Weights of a small GPT-style language model, trained from scratch on English Wikipedia.
Size: 10 layers, width 256, 8 heads of 32, vocabulary 4096, 9.08M parameters.
Architecture: rotary positions, no biases in attention or MLP, tied embeddings.
Training: a variant of SOAP for these matrices, 723M tokens.
Each number is 128 + 24 x the weight over its row's rms, rounded and kept within 0 to 255. Layers, rows and columns count from 0. Numbers have three digits each. The size before them is the row's rms in percent of the matrix's.

# gate: layer 6 MLP gate, 704x256, rms 0.195, rows 117-134, columns 0-255
# up: layer 6 MLP up, 704x256, rms 0.204, rows 117-134, columns 0-255
# down: layer 6 MLP down (transposed), 704x256, rms 0.186, rows 117-134, columns 0-255
gate117 108:084106121138099171112122133136147097146110119089134116152168145147144161113097149083134075136150145122112159144115063090150133155120131151120151133126125173131147157113100128138139092179094150115133107172169136126126105127090160116110119167113125127137148130164116103155081142146135124141118117132129185134120155106146108124184135152149150101189132112185100134127151113111149138146157126141145126116131136128122135093119153131167106137166099112148155112129137125107126145117140100106138098108104122114144117107110127107164117126090121127125121155142143142127175141163140118112137154130139117152186171102153145118091146167112156080119141098127135137148130086129118158108116122094134171162129151149145175119122094152151105146118087123123124167125181152102173093191138125
up117 101:115086117152144107143153142144114113108113140161170124091139150137125120154125077105102145099134105120124076123154160138088105117119141105169100151099129169110069152154130122130112126106137158124143163132135161119100132114119189131190143130109121090126136178128144110120125145129159138100215137111101131160106145115176124111109160094099138124123091123116143151100121173148109144130146105140119115181091142126123130162129118096096143127095133130092149138107135138105142144170132086142096121110158144164166137152146113133124131092106133134093147097099149155127126149111120135138094136122132113094131148179119140108137113121123125111130133094198126139161124154121127087145103170134132160093161112108129128118128131126087176094119170116142173116134129088143079118121129148
down117 105:141070110091126128116126160148164120106104121143099144108137158098155082131088087148157110122135120080120155080105085160080154126097115168098141157118145124091140116151139161134128124124135114099132117093121135120158102121112123125161143149145122114134105164164135137147126129104130118131176105115078130146101164123172184124141119114106136138111157141129147137130129159166108114137122130110132094147130154131134171126133149128111132140099171152144101126127098156150147107147126120158100111126167097157149121146109147084146117145104129158121196116151125165128158096105138124118064146070158134088133153128141133145121103104142138128136158096156138160108113138160071125100157170133114130147128161149143171139085142076145108120135182108140149123147126087132106114110095136
gate118 101:115154176119134120157096154138127135109151147128118179151115135156120145114174101119123125089129099122124098166131153107086144135098161162179171118130128142099117141128138160140125134110105089158132148089115140125110131135136121100137101152104100111145093100119126128160120135126141147119096097088139174131117133097094116138088151137117149187164126113171110133124137169101132108107098128093092098162152091133085162101147129127155105101168098141147101121114148117100135152153107154115116160094114123126063147094114127143094136149123139113130133156112103124196120114084131148120124093094156094110142130106137103091167122152119097120104112121115166154130197144095120116167128150114154131152138107079159162100120148122103106116102087142114114140108123150128103150100124147
up118 093:124124141132125082102115102128101095148197109138116161115105135122119138098101125135151093150123137144103117136118130169082110150127148164113130115134159113142104151146164118146131162132108150167129143113135092120164090138157079156159119132104162132146139117128120091123137105154130145152141116182133135118122171130100143128073134157082171161167109103126111114136104127114172141123078092130138122139122136088118108125119106108119108104135087166079122097117145130162151120151104157115121127149136140107093109183070167131122153154131106124110114140081128148142152091150107087150131152166142085097114124119162134140092100095127111136148105149136160093154122120115110147116151129149123064161129114142144132113156150148088125149163098138155103109115131123086114177097114146
down118 102:109173206106096153154092103143113180183112144130116139146156107139148127101137105151139142124137107085110108094126148092127147106099185125047124131148116129108146128091144136137095119131141140137141105130126110135110077114113128135108161148118127128129134088125134130114106153117085114126064143115101121135116163092144150086125092094107161122119166154169092120116145139106137134121097133141103129141148117139136163121111102108140166094109128148138158151122131118176134131101106121162153125098148172110145150181132170151134124163153104120153124123136159146111161122121105083162139135122187119138157085102153151132083115141149113125156095132132142131130108104122150132118150127176135102168122143109089126120123115118121139140141159183137145136109098112166124159095103108
gate119 100:153108096161141114106118135141084128136141159130134157114120161135138147128157098122090179150119085119140187193132135094161111163130132096141122129133112155108112137118107147147138150114136151106114145135137120110145117119114134118125141135108153128120164128128092087131116118133087080128155134092137120107123185154142110211171142116105138099155154105144129101101149120085143146121118178134136073096097125165114098109171136141139126126120122133107116128096143110074099144118150146117106148122129155081101117152117162116141076172126058136112102139091127127137108106115120107139136121112112145075127163141125125127123087122126088112079141098138149097113105130142125090133181097136136163140157131145155107130092124109145155148104145122135082135130098148139149097134160140
up119 101:144147159095094150130114123176165158099087123126157088097166136135121182170130133129146086132130122134104126101148162127116146112124135104134115107131135078112102102102120108152101102138103143180158124104084116107115098160115134140133129103142139156130133118115170110139126158086113134143080157122174142122162133144161133129127168133148135106122094177109151137091167107127122152125132136126130139147146117129141149159174115166138131117104135133138125128143109130101141126110144132141129108116114098088128130114165099118172119100061118110114108120152131133186091151091161169115124127180191100160111150112133110138145120145117102149135142139125110142089119110143136127051132117099105090142129094084128141121101113139097148113203109130135147091147144141117120163106128147
down119 103:120142129120118135164112147152154127129112128128090127124142122103140118143102151169179117148133136114138109094114143128116127077095172129096129104106130129165120137126129103129124101135130102132124162086145142156186106114157083104128102128147153118100109176127118140112202089139149165139108150123138138135108152174130130147122109148185132142120175172084117089166140154159137115110122119153129146178149136124173127121121130127134084087160152129134147118120111142155144106120174165158111108134122080155143109121114107093077134123097115115145150182143184113112200130100163126140141110131132105144144178137118135129114112120153114085119106102151164080112134111141122135164108109114126128106084147155098128124125151160131141088125097153144101131117119121129135151156150172
gate120 105:115127078125159157172114129106085110107138116125104140118143125128136140124129079079136100163153152129126124146096126103148159131111106150145126115168085166124107175146122160145112108085152161111099141109140149102128139159103131169102113092091151142114110156128123105129140084129062113152090074102093123139142094148145111100136122095087125160124094121114110155105092070077108142142142139149123165136142130126134107187137128124166053115142139125164157130146115138147119123121150101166105151135125123106147136117140152181121107128138160145139126130132121115109120120143164124082109116134136143151140168168124123141112169130152146143130100120116113137124152116096112168177129145126110145128171109145089129111127140120166130163117080132118095115128129156117107114141193140
up120 102:067086128077131121125133083162135146127142126095164131138137095126089143145139134132168099109114124148147169090125143157092115101163140159097107110176117153136159138085102116130157115144158134120140131148148154096166114165083108116105145151121136109149121177116137122103131144145115110119096136119141150170136140088127144138115104145145110105070123133124085160134087134161150189112132115117147135160116089109118133128128146134154135106115167106160128105135110098141153146142142105125139087104130131143127143134111143131179139092115129148112089151153105151124138143139126108112129147181124160115150126197106137095135123107166124103053109150128084094128087147088148113101129166146108159162133122148134137138108130142136145140120112101111161126112121095142137117199125149
down120 100:131097117171149093138177154123120088116076126199164158124109139146139159147135161106147129109128140119143132088071130125080122137123133116127163129168117131125116146121145128131159158140160156092135101116133150113146126134117112108179137119145113089139122195176122137145153119094131104117117121115096148121120133116126161125143117159125186105132129094104161091143098156096161093131071104140151172130150111095110099166098101165148148099085113126118112135134096109166144109138120093112132136153104138125119134111142138131125147048092128121109128167097097151124099113152160111126130166136156145122150124124111175081167143142130128129143137131124123144139120112109110117103178149068127140163151121147124108140121131113173115112099143135097119136138150114133167148157145129
gate121 097:113118125148132155090041170093081191111119139076128094128147121085117124119141129180131123186111120140133078113158139104128153162137114119162139144138108127109128116146151125196117133112113140143123121116137181117109131148093130090150154131107147161135139126125085111156132127116126114154119129144123134111106156137152134155140146119163126144112156171129126123098149127105149153139150141170088117138110137096121117124126114140197148110106122151089164119121118095127154125110127112106138156124147124115145175125152147127111159129121138140163129142124098150120146108156097143105131131097176165129111118161125091141136093152150154145128123116098076120156147075162136097120180109116120121130104124152125124101131177109111098137077116155122121118119170145110088132168125075
up121 098:122107119149101143166152183138139156089164104123139119139127119107120134186142112144118161109121182108117129133140115107188112140135130106182096128119108155111169085134145154134148123128124147148118110123102133110100135080180089112153152107136112106123127146124166074109136118121117134148155120129094126084109106119155100174178129147179112154127101119124155132129102107145147113127153116145140109112137150145163136102129116132128157122126140089083147075152126142098180128126096146141094121169151134097131140159104147097104142079131154128143165147140117138098135092102102115166121134104110160111104122161150124093125138135144100113144147112112090113139150130169131169130136138092141089111095106155134076107169145159156119177104163103105126118146100164153150124115159125
down121 100:132158152151119122111097155123148168157113089096152105123156094148117114111142084129133138156092079130146099112135118144127143126148119117121092156133106138141120140105135156168139116123123094144142109108138132178171124162126122158158131151096172123127157157115145154103110140094120124140175130160133073138129139121157159095117130155103134104114151112103145117124124143122114135154161131133157132148124102108150161135124067115112124187096195142131163142097192107141156131132097134096123137108142092157106118154172098131130144132172136129156117103097106085091159076146122111135129093109137141173112164158157130145148110116152143126144098097143149156059083142160157125146154156114135122111135098119134138147103123080149085140136095130112136101121167111148117115103121112
gate122 100:103117161111123154133144113132106122170114141105174147151138153138099107112095095092152148070088118081140175120162160126140111084111149147101109098153148152135107131138121148116164109127142105126127163125119134110138154123123139127181115104150150156142147134130130123124131103151140120125124130112168131103108153130105138142134163125112107164109130180138100137102134139157117118100121155120117132126146100116069140143092119111116105157164123130135170126141114128120159140129147105112125106099140099088101102120099161118121106177144112126137122072133154096119165144165124130089091132075106152114142123116122153136082091161161111075158133156131094130166113110139171140101093110129122120110160165176125160157093083135167147095172120090087108116160173125110130100101142127
up122 104:096117106147103150108127123139137154166111106130114147099160125151126125141131113153143158116143140084103139111113133127123096100083142129116124137065162145151120124117195156135124121128096139125144100157146103104147132124091094115155117111146129155098119100091190092128126114148121130148102147164110082120089151138096101157104107097126144130122142144115113129167120191145122163129145160146083152171093108140147131108121129126156117125136112134127067133100103104116179151135129121108169119100130140134109076133135110123093090160165100136122143135129137138145170081124126084148132113059099162165095117161112154079128152146102106113151110130151119128155117138088149131124124138141112126109124122152135108127144152153117124129149123077118184105078118179108139155138105112
down122 100:116154125151158097151144143044135143150116127130173111109123134117145097159118146137122142124117111098118115160117125103132116117111109121099099144129173108151159174083113130124122164129149128142117151136109133131149129105114111156126136144117075153107158096137140114150119129102101129139133103113164063144117144157146073143123098120120106152113159127099130104197138148103138169112075102123137114143130108103101087123195119111137120117127089129101125146119134112129120110114141146114193135145143154130145124138123129143127152154137140113144172174102127118087147114096136079123094140092115182082104119153107128068132115076074116108162080109122110107139119112136182166157132150111119090078139151118140130126164107142144163132119121118149116107106134127123114115114123126
gate123 100:140152144121102125139119096113126143134148113112115132103115143129115104127115122135139127129126108134119130096105165141139157126127161143128100105088142175119167132140172157111163182153176128140137109122145128149126138103113127113150184147117078098152161129114170118149113102114164129119111106134109147129133111123067129133152133184096186177088096101147162145179130134134133125131130114155120123161171119148152105152126132107144134144122120154099111140091125113188111127098158128125168121088157084124103149133139138144154115119081135118153156138108136141096102176134156104123099095112179146139115144143125133117089165148098151071125115131119139098137136105169136159138125125106083156086104139085146178090139107132118172135132118114158131081143106107128134157152139078
up123 099:118126112130081126139120166153101094104167189108068142133100115128119099131106142131179136134098115123117130115116121154119151189114161120108152077123116153121143087139067092149078142136082114100126126119109150121129095131103079113151153163118106131138145096135153153144137099142155097130147146149091114151155169148181115135125128135154146141149147121157122134120130114091140128149106127144142145153125083127166133134112155144156178131123135107102131184118121122144138143084128158120150117116169085128127087107152142122146144165151161159137156120155120101136134122172115140128134131105142152168108161108103153150113142140112093095120125130117098141132146125106143130088110134097180141109119150175103162118112129100115138159123127131145171144121099199114163109087133124
down123 100:104147106130126130115116121135175100132117085159103123148116126135133099068170148105122142092112089114122177117155141159159148114165121126100121165121143137130142129138110157127150136127123129135138138123108125109148147101129105078126156129082115201120152135135121177130110126136146156126102127131177127139081099119136151135146101142115124137138098093158148083185129146155124152119111114139150115128122119080127176154176134144154092136118128088153119123071111124122076122142107106148145104134100158098149169155146148117114153086113112101110117152160118111122122137119101145130148172170167121127122179152162086145117110127093130095127143112132081137120124148120123110146127109124116127072137158092125151163125099163118146131101147118123132040185140118118121125120139136
gate124 090:143149172134139137122146168117107105145102107129152139110145143131154125134087121103079134073128170118120107099155092148141117141171141100145117125132134154157090112143129172192064121111135077102110108112141130124111113095159122104118149107114107098115098117141123104129118107092165146116144108155130103107149154088107145101122148093106133144131124102163110183117137102184154132151123118140090117146130136173109113129136121130070097119112106169173142159166139107138114120130105125141140079111121125107155151119128144130114094136170132103107163141127192181114149138146118098145100140105132108116103173110108152166109108146115153136111088166123104085154165107138137140119119137117143126120130114148183122131164124154152125149130104175126161095118138131165139133168130131
up124 094:160127147130102148129126121117137110117079129138136106116130184192118128149122084091103112136126150152128118128108124087143115176163150082089122108131124140099110111130134118120097140147110174150079122148142137127096166111089160126105131130113128133096132121153129115126163159096111126155159121106112193151161080124113134152144166080132141113143164121144125101120156097133107123126141105151117126137172123106135121140153112131107084122109132139094120139124102150107163123134151157115126119069090161123065115133106156118125088195148124139096117136093139114137165170083117105173123127136171091084097137103125126147156141101115126123085073139158157111133126105116098144116123122176139124111156162133142130140099153162139116142105108128118147130148134166136167137111101156
down124 094:140108201130148100079140133146100181144113110079076139128138098106147144116113127115116157141102123086154124145108087175129087122154113161130134137145131076108129137121137126148112132132122127134146113102131098120125088145123107122112162133160128113130119099093092132139170100140133129136107144154143103096186152095116125135141118127145102182102130112135144127091129150099139132096120104152163097124112132156123169122107165151111088119148120134106144150100152146153128158161125144130134099077135105130121131154156148162138087099124131197113136163148149060126112145130159130124128118124163087097127151128117143119100118096121132168128100078089116140112152104133151136165124117115133136157133152113142078163131155123086115173099185144138142099108099118134137130171144136
gate125 097:155124124111111132141136103137167137128171117125168169137100171111089120173125145138131144103112109097136150131137122142139085123116119097146172076116113202182135116164124102156109145117140135127113108139106155166105123170097136143126114108106145136160195140123123079140071104149173124115132126145140123095152119157143111118141127111131108134133117125132092128123082169171119121152163111114132114140166130138142145099154120135071133079146143110097152121110175104073147154121144114161144156132092130147089135128133122150148120080103128155189139166124137119151088123103127095163124146143130116107132109175120132091101106136119144117110117110143099132164141090129110144126097112128162108145077107126118140121170134108107149165110128135144107133168121138147112094158101115
up125 109:106118140136089147115121110164089161113105069079131125125112148122160094127101131104124124106133166152141146112148188136157103139117153108126130121128144105149163146123127092088136155108123128114117157147145094094174165081133102160119149126168131139108147147142126118094142171074132142131113102125080154131101133105126143147134120126154141098140106149145125170148140143103106124150150115117133123137181110161132125111173144092141168119109126066111103147103133081103082104116135142139136147139155102102098129084119168155133087117145127162096129158097154146090154106163093128177136127108138163130119147110119118105088151087096159105140143128123109137108072136125113130134126136096151119110100166134122134118095134170112168118145121160115156141133137126100187160131134109
down125 105:137119117114153094101133090137089144150089086118068158108109195118137090149118110124150120126102145106152135147117138173084131139142145168115149095135158106142132145142148061107141127105133115105121124147147092141131135085124124132144143163141166129122137142126166103117128113108163103073096104122098134134146110163160139123114119147150165101124106131144142167132189117123091129136106167137173155126145109126119132098125118137142172138131104123130112125127153137169153130116162117142135145133160146084119168094157135156124181114124140150116128137129105124122122082142119136150106146103159139118124145152119069123127066106138098128112143125123131135147101131132104166171138122134087155125115099136102143147155126145097219137104182122136150163096117128140122131165135090
gate126 108:155145128110113113135134185142171159136150140124106142132160138117074139111132134163124136134120101090149154110120128125094142161101157153148146136146116145128140134105108142165172088123132097143118083128082150107106131170178065162115120154113120166081145127107122153108113134150121137125134152090172140131144121134084139121152129099122143110139142118128136146154183148104094151135086147115122115095101173152160123132121142141152139090142190148081132169153120135123155128128147114134102116110094154117115100132156155138123158127127148110167147112128128128136101121104163125089160176177172115118176139119172151111124071142142167144100134148138094124132164111097112125131128126145082090166097155099116123126136108111146116127127096141152139114111149143159117194135139121
up126 106:131113139119142096104157192152119167114108094120107100088130169135163136129161114163142136152091139148122108141115132124091114105126126155158156105122081121092104127108152129118145125135086125126119112109125163151155119118142141155105144136138128121120132129112144082133159105125164144135139161163133145160149147127051113099151118100157176151149130111116137125160111124136106103135096114170144124107126099087122079130169129134130157107080157120128171119156148127146094153090114107140116124137139113122126126111129121171129123153126141136140167097095045161143087150177092120152111130108093132092139127123132126130130085130123123121072115122119155122106119154135107121139135104089110126189140142121105176120119127139104176141134126154168105185148144126088135138077124155
down126 104:132109137133121122115137163115081093115135122126151137095124125101145136102155099125114139120103135144141132099111099154121162139134113144125129128137103154185104171171135143109112152127128137158142099134135126107111089115091091115107129138141132159107136139109194185157109166076130078113120180148158102140118131136108145063093122143132071138091147150083134114105123133136091112131119093145148128119155119147122123137139139132075145135146122145091103108151087126148174105122160138136127111196179140139140181114110104149152144132105159108170118126106136121097116110111139122162126137123112173145117115160099138150127142166140136112161162123140167131102140164095113102145134080105140122120150148139139113116084158113152115132109139113084115171133189092129155105110107140
gate127 103:113140086158133074194094110082127072134129087141153084118138116138132122102144165138099147154154117128133138139158139163162134090146150130144080143122129116170095108109115113149107070164132137107069135117150108077137105113138129099150160124103129101155125113139148110107108143156122109151124143129151134162117150136096143117096102131127128159086126135120107140149136099127110111120117083125124116128157150129097148137108128177158108155142142125143162155134121096132122060164125143165148088115119154126103129156136108106157140087121123092135131128104112163145103113123142145154137163128135148135123122132069145104077125109090111133125134144166074145104198165142135151126146111113129142129130141172124096171077145108102125150110105147112090099138122126102124130143119133
up127 101:093116157157120109087121126130176183120126122106110094100133114129107109129105113104121136087130140121116080181144130147156146149096116117128123108136116148148121088156151150152104175090114159185077137133156111103140122102099124102117109160153124128096127132099116124111106181139130115126147123140163153159132090126149123140108134138129120162167094154104188110172128115133095114134115129111168140140113170139080066089120095112124152097132138120140121140121127110110094104075110104100128167167104129106131118147118111174105138137124123147130141124133153072105141155097151096144098064159134118166108112123145138110162122117150156137154168118144118146104106111133176145139146124133157145117102121121169161116142119130109077128134160119132102172162107156101138130134121120
down127 102:144148134198152077151132136127159129106106130109124131093145119087105149147104133110115112089146155109125125172114159127113165146124099158095155117132164131166140075159119110132101127102129089137115151167183107165141135146101112132154134090106129131148132127105141141085135119106130142140159138138168087151095154128136141137167143146174115122171108124123115121111130120124145128080105117129110134134138140088125076092132104124151164147086163171116116109110106102115096081111160098104123125129131127137114111119111111148093172110136146127151144117165077110103101153135111080123114093173165123124098091139148170104161126138157103124115180116099126139141102134135127202092134156093132117110109137161141128114138109114118136150133160168114089163117141107102108109141119128
gate128 104:105118121117110095167121158133120101164165111112119147066133147120097116125159167121112091191098160097155098108139102118126129111089150104141098138150124106114100172175136097133114107152124150124082112150122107127148102096125135159159100179133131128105155156107143149142177122132108145151119155167137119145126118139109124108111157118111135125154097074129119111104146114154115114130151121153101132110136131126117141157115186097182120152130129122155117116090142100164139137152115127130152136106130147107151121164141147117154143128106158112130112112173095177171125094128178167151150106139145114150175167127151104164163147115112090108111145141105117124111103173191160133119126147131145120134134184112076131140130136091101153128138154122126104093142122138080132149107147109
up128 098:139122080110151149157133160115058108114100118144086140131171134097152126162130147122143121170146120121156142112096145138157111124097154110135120187149143160122102108123143137178152077118134113128160187093086096149121131100111139115068117114121131143126096134103167148142158115138148135132110145136118123126153103103157121095090144102148089110141143171112144098104139116118159149117108117098127173140104159177132088160126111139090111145103113130100156113090161119126094102123155157128116109124140118144102111120156150157147119124153154140163171168118151098090140132148115145108140172120120136135179152123126146164073116126087144128125112129142144134111142111090158139152165144110130141138091100138117170090151128146128144137121159137113115131155135154151141106140162063
down128 107:116150101135134153153117105147124119165122173133120072123173197083131147122143121118132160145158135152179118166137121049118116099134133178123140110126154136148091162143131142145161134097138127124130159114167160087138153142105118119122067126166107131121137100127147127100135152092114115141169119097153107171117126156172110110166127150116128142149120141121088128161118093094168141089119138157155117115114119151116135180133133201121166154142138148127133105130132166131123102140116112124149104140125141111100181098131152169131164126122166096096162073131130135121114111140100152134127093118092098168124119140114103110179130149136093135131102138122110165104136109113128140113123145126102091130158172130141139116134152142159115126130117128122136135130142176147175128146135109
gate129 105:115123100143120149149144136163141119143137117105100112131132091107133115151134126078123117085111062123142158178116162124153139126112091150124132108161138161164136110124137186140092162126176136106130184111132134103156135119129117115142126125157135143161103115115061117145114097092118166152116142103153132141112126154145175137087127121107106134161098156113105129114099159085146122148148112133133140111150118123130123141114129199146127154133137125150146134056124120131169172075129118159135121115164153145165163153153118134110108155145107102160163110135125118133130140182106113112122141131121129069145148146123100110170151096109151142091126157114138113112157096129114119133135145134113157111133138145145140106192105135051117126124095096116098131090112103154138119132111107
up129 105:124091132099139153170131164121139142135161134143159113120085140153131129133098137103115139152073147129175154122103139136144096098156137122135126165115105127195134128119104125117142125114147129139111111146110105127122104132120165146163099145107139124119152111091123126133164096108096086164151120086141127153113153109115109118099077095149109167086138140157109135079128102126095138104096120164130087156140150152108189139138156145133131120143133123172103127112107093139098112140142178110129104134085137105145139128157112161138140131154156153106089116145093102103145127145139131128164096071175175127157117172123118134111106132157100112101105122117166093125101103102096133168151132106114132093120131134128132113082106118133186130103124099166086147128130136169149163089151126
down129 105:164099112098123099110101141166112100107144154122150105102127115157151144144159159131117146149092136173156154119095135190144127106096162132124127131116107125190111163132117133123171100134086155122116099124115102075119132162095149162142111127143128152133111131170119167150155159139115117122138130100093139106130167110137120118074117126124136078106170114151143116124097120167136153094124108158157156125137074134088139146131143092113127110130138203115125129106111084145130128128123115122146126157104131064134142122129111127099157099137144143113101105089144080098136129160109091119114131089137142131137108135096161108128142159131126135098104107143175131129148147126130066131149136095151168128090142144145161118113107105123168133137135150112132100127137050102110103109145130
gate130 097:136119101136122133127148070092085132117109140182160089153139100154091102149163139136162140130080132138139100126090133161152112126150169129120121151138160089107146095149118159141120107150169146137180157099142122162151105114188164147146132134120102110122133132133135131158154133132136153089125084151170181118135151127145157115128134108157142122115146141136132152187181127152158123113138130150106168142154127113149142126090114137118131130090080122155135080091179126142109158105146151122097104118149142141122136121144115119097121160129136102121119132124124113125108136114116143135071126128200149081126147121149114122144125113101110123145141180135139151103111137133139109135089113179131143070101131128084135147095137111139122115101078126072123129137128137149121085145162114
up130 098:140122117095089118181088175105102135108154129155078132167120118127081098109141122078141108099085081149141133148092139152138137172133078107140165139124116122132153125111081128138122179160128088177102160141131127125165137069190174151154140150088130125115146107127109107144162089147118162143113153155112139113134157126135127131117100137065138113141121145157089165115139160103156129126127108126172134125127151142098120121085156142154140106092152133116133119153132153134121141152135154126103162109156115117155108097167130138135145136132114115096105137135146122156123168116164135105126089108125118102147127142106102103108128135111141148091165157090168151104119118141143121148125133103133102108145157088133083143092148166139158154134102114128163101121145110122126143120139171
down130 097:162143128143083127097132119188117107156097110114128136124129126167115151135121130112134153117154115123124149096105135085097101115073120125137129122076147159123138137140097106139161136075133141135144088119127122101140139098099145087185143106065147105109122118150117104108149127123147145143112086095144141116181153101143146075130137135133132121129137156136179147147134087179128139126131109123118121123117111111103146121101133164097138134109135151169158117100142095092100132118161088132158086141114112123130182181155136105139141118160173107091115179155109143092136130125110197158139106148109112113153166164107112150120116144155147093101130142114086127079152135114143112166153112151138130109128075139091169113103144144133150120141101122120143122113163120115137110119122106
gate131 101:154155136153119115120070114174109095117176117082106132122059131117089153108116116120109176120153108160131139177126116140103133121091147110124115109113147172124111102113144160139144116123181139145121165098138130147157121103109153117128101138102135118122116133116146133132132141123143128132129079102136148129139113121113116127114151092131128119117123092134122159121095129112141117174156167112160128134152089137093166106126088100136135149168143154095154176132180152135145129095131146159115122149137119128117143135100112161121165119096112098137131091145131092127101117147158128122110124128157076100117075098178089148125142112166095103151124121118101151147095137190107123181183164124120115130142107115173133133153117134109130108104121124122101143163073119146176174135117104
up131 094:096125141129137090126129160112168156118032105154144100122090149110111141135151120115135140128160117137102126092123140123139148118098135162141114118138136071130122114173078105078136162154157165146129134105140100167153128140100088112129109111111137108136135121150119121119126099146145107113115142161116160127121129099110126142140148097147152106105136136116134117133149106166073090129077137099114132119119103081198102140152124150120141123120137106131106171125154126135112160154155149094163153126088131118092121115177103159147104124120150154155130099126099142093159167150091129132099104127103174164159106111118111159159133092106155114089126113109125085121113184134092131135081113133100144131080101146124174117141123123136122119114091097122103143118112096148110112146116104
down131 089:134216149126102130101142100135111101141124165162146143156119113125144120120131113133153142133139143149114123132159184133162113115145103138113136142112107121103141182131137112112181085105113131112172145110160100113141121108122164177089082153121133092131124120136124155131167125128126121126136148117102097133111118160151146171144135128148115196158103141140126096112104134134137149140136147102126123155143132122137124126147121152118130144131169158149117106120142156206124099166129164093128124110130155107149108143108110137118132113089111137126066095086121132160112152125106132089173149092091139175114144147182149138082112160130130124128131117146181124095109164144122147142148119104143163142127141124145082096130131122138103131156128174130121139102109111142149165182075156
gate132 095:095135141107117125120131098138137154110110145120121114117141064119153147126104127122094117104124120104147157129144130116124147140159159145113118118085118085116099111137137170110131097151153119098175112126159138109158094128173149107115139132116136150137114148139135113102107143146122089118118117121127112091185121094088176118123128158115124143132132140115094091123160102101160060128129123138107138137157143174095096154140142094065145119094147111138145158105126161161120104164090178117130128175085109121134145131157089123123124146167153122084120087139158078155124120143098172102143133135157104153133153145103137156089104133123119120108123125169096090109122125144140118121114126109128115128157118154079059132127119154123153140135088136082104158165160100101089148122098140
up132 104:149084085140092153152135153148105101150120156103183147108146128122165133146123138146167110113143105113130097107151096131134153096167174143098175165116139115143155136124103159123123118138129138101131160123117136134124122114151146133111145133115112126098113155089150148157099142135133127155119099128143107134110138109141112082111138124134077120094104125122143100127125104168118127140125091111129129085090153122139108177109147164102092090160092141144104090145182140086090118117165118080169142154130119114144161106121111094127158127137147166183114157122124124114150145132111092144142132089114117097110140130167174142109100131133160121127116137162128100172117160116129132107096151117167146094122103104086181117130094104066152114126131150103121141130138121120081130171071142
down132 101:186086088112156127081155102155113152156140137163132127121158145153111096078137103124129151105113087102156131094119153068139155136082113102175146084119160088129074151096114146138152169129111139146129125116102130149171120158127104135147146150116140103135184102103127125150127117119119144109115119129125116156114112124134124134137147139094128100098154091100131138158134121099139147070122123146111088133099120120150123130108111143171155141122158120145130133117133122126090104130098128155144099151144132154119101117118193096077147207116125142141154158095151147099130117105106147119149119098131142134102110182123100109147169160123099160111148131167118110115147092130126121171149052139138137103156117127125124155125133118120119113119158121112160155141102151115145133141100131
gate133 082:114113165164097092113073141092105125118127179112107138137149081104114111093114103075162124132132136126096148164124138138168201096166100108107117126131115137158119093132096178110118077146105147152148132091100142116069161110101138128127104131143104142155147139132114133140144127165125099168138106077093116141144090122136126075140132098113107107143127102135114085123129135110119104114157135152126116091122147124160137086132117151130129126082088137110096123136141126130122152151158147140127130130128098133115131107137104194109131119160116135133155108126142133132129142116133102159133149147132114140158120097112126132095126126119160145143144122081117089118081102122101106089132110107159129095166087078118099136174111146156181103118137149156115155097155146127150148159133083
up133 090:162101122127095180155154145094090136169117143120118146154163149149131152090085124133136100122150093132171137162155099151127139132141139135125140154144168158150130118172135104117176096084100137158099091112107120132101090148148104127184097141127131157166172105126119106141158095092155116160130123106133094156132140124093118121132135143102130081143118114155156106108128137134122163133139167124118127129127142100120118133124124159173150144095132111124114107116169104117137138141137105134131181121138115099112104143162100098132089137076134109173127138123130112144124094136156148141136177122145072134121136134132107146108137121134117125159130126159167163134142162088111168165166170145150096133147126127140126079127143117152153159155104119164103136102152131109157165145139048
down133 085:096086123143155145137140095167113137105142107155137125111125147092155170134134148140085141103127115123124118106134119125152140135141137127114123085123117148134142167112158192158128154143108133120146097105143123139150127101127135091143136159156134162097125117095123131097129158133153121090118131140138164169114143106136123149141087140150077135112095168166127111115089100086185120074113105125128136146157136080138114141188119103146076129119175148110127109123097174107137129146128070145132126139125093119142118117111118048155130138149140144098128122146130118173122129161145167110122085108043161104136104140172134126096111143120138141154136117158111118132127125149145123139134127158126148102093126120119161126125095176080133090132130118122107087141145156140113113123133178
gate134 107:108126160113145118122091116149143145125108134162181098164129120105132179108145112137121115106108115114190106138103088102126141110106140108122127132094151160122123146192145133092129133138143123117109178206133178097125179152157113130106139122118158102109162163142092121151156176173109138090106106095122143118105158155153132156116118108124125131105137134157096165101099114108105094144137113125152093156170158120125147182078110130090122149147141123101133123138176084124094132105115150112162161134152127148164136152126078161142125130107083118163153157135124167122124174144118152150141147102129137154146105132110112164118129126105156148121120129131138090122125125155113150103145146105120140157141117108096141150146130093138118104141148103134114164115114143127166111167110092
up134 101:150128104136154166123097150150125104146115130100116083109118093145115134185118081146127091156125143145108134138154163172137134162116149162126101117101117134144143085120147191129090118125074123112158086146159124180166118126160144160175116160173108137149117108115081115149177135116143133100130123164103158122136123142117120134127139118149141159158144118117148129090148150150137147124160117127137123092144136156142140131150086172122177145100109140106150122101154085165125088123104139108081175108141069100178148162123108154148118112143134121125160106145099129122127149102093168125131127115134141111107168122114131119138165123085120116165141146083116113163138132123151163179107137108178083100108092145125133133142165141137127127137132127115144132154158151141141103124136120
down134 104:125138123087138139102142104117181124119119090116084133135120088143111149154135118151128085129110125136112129072166137183141123168111161150157128118093093140136121107126138131146082119138140117089134142120117099130146108157155157123140109113148132120093160133147110116105125142129110137143162114154087132151129141150100103093166128156081136107089172105131124126148116119133113154122115159107107132125118124141104121158128149156108109123095105148155107132126139135088097123108074126138079193157119145121154136110131165168074145130165125091082135161132136150084122134108121116149127159114181140098125122159120118138157141079115102147174141123130075141119092125159160128126119116125147094139149163090121149149132154190156147092088148114138113133144122189117138157175144132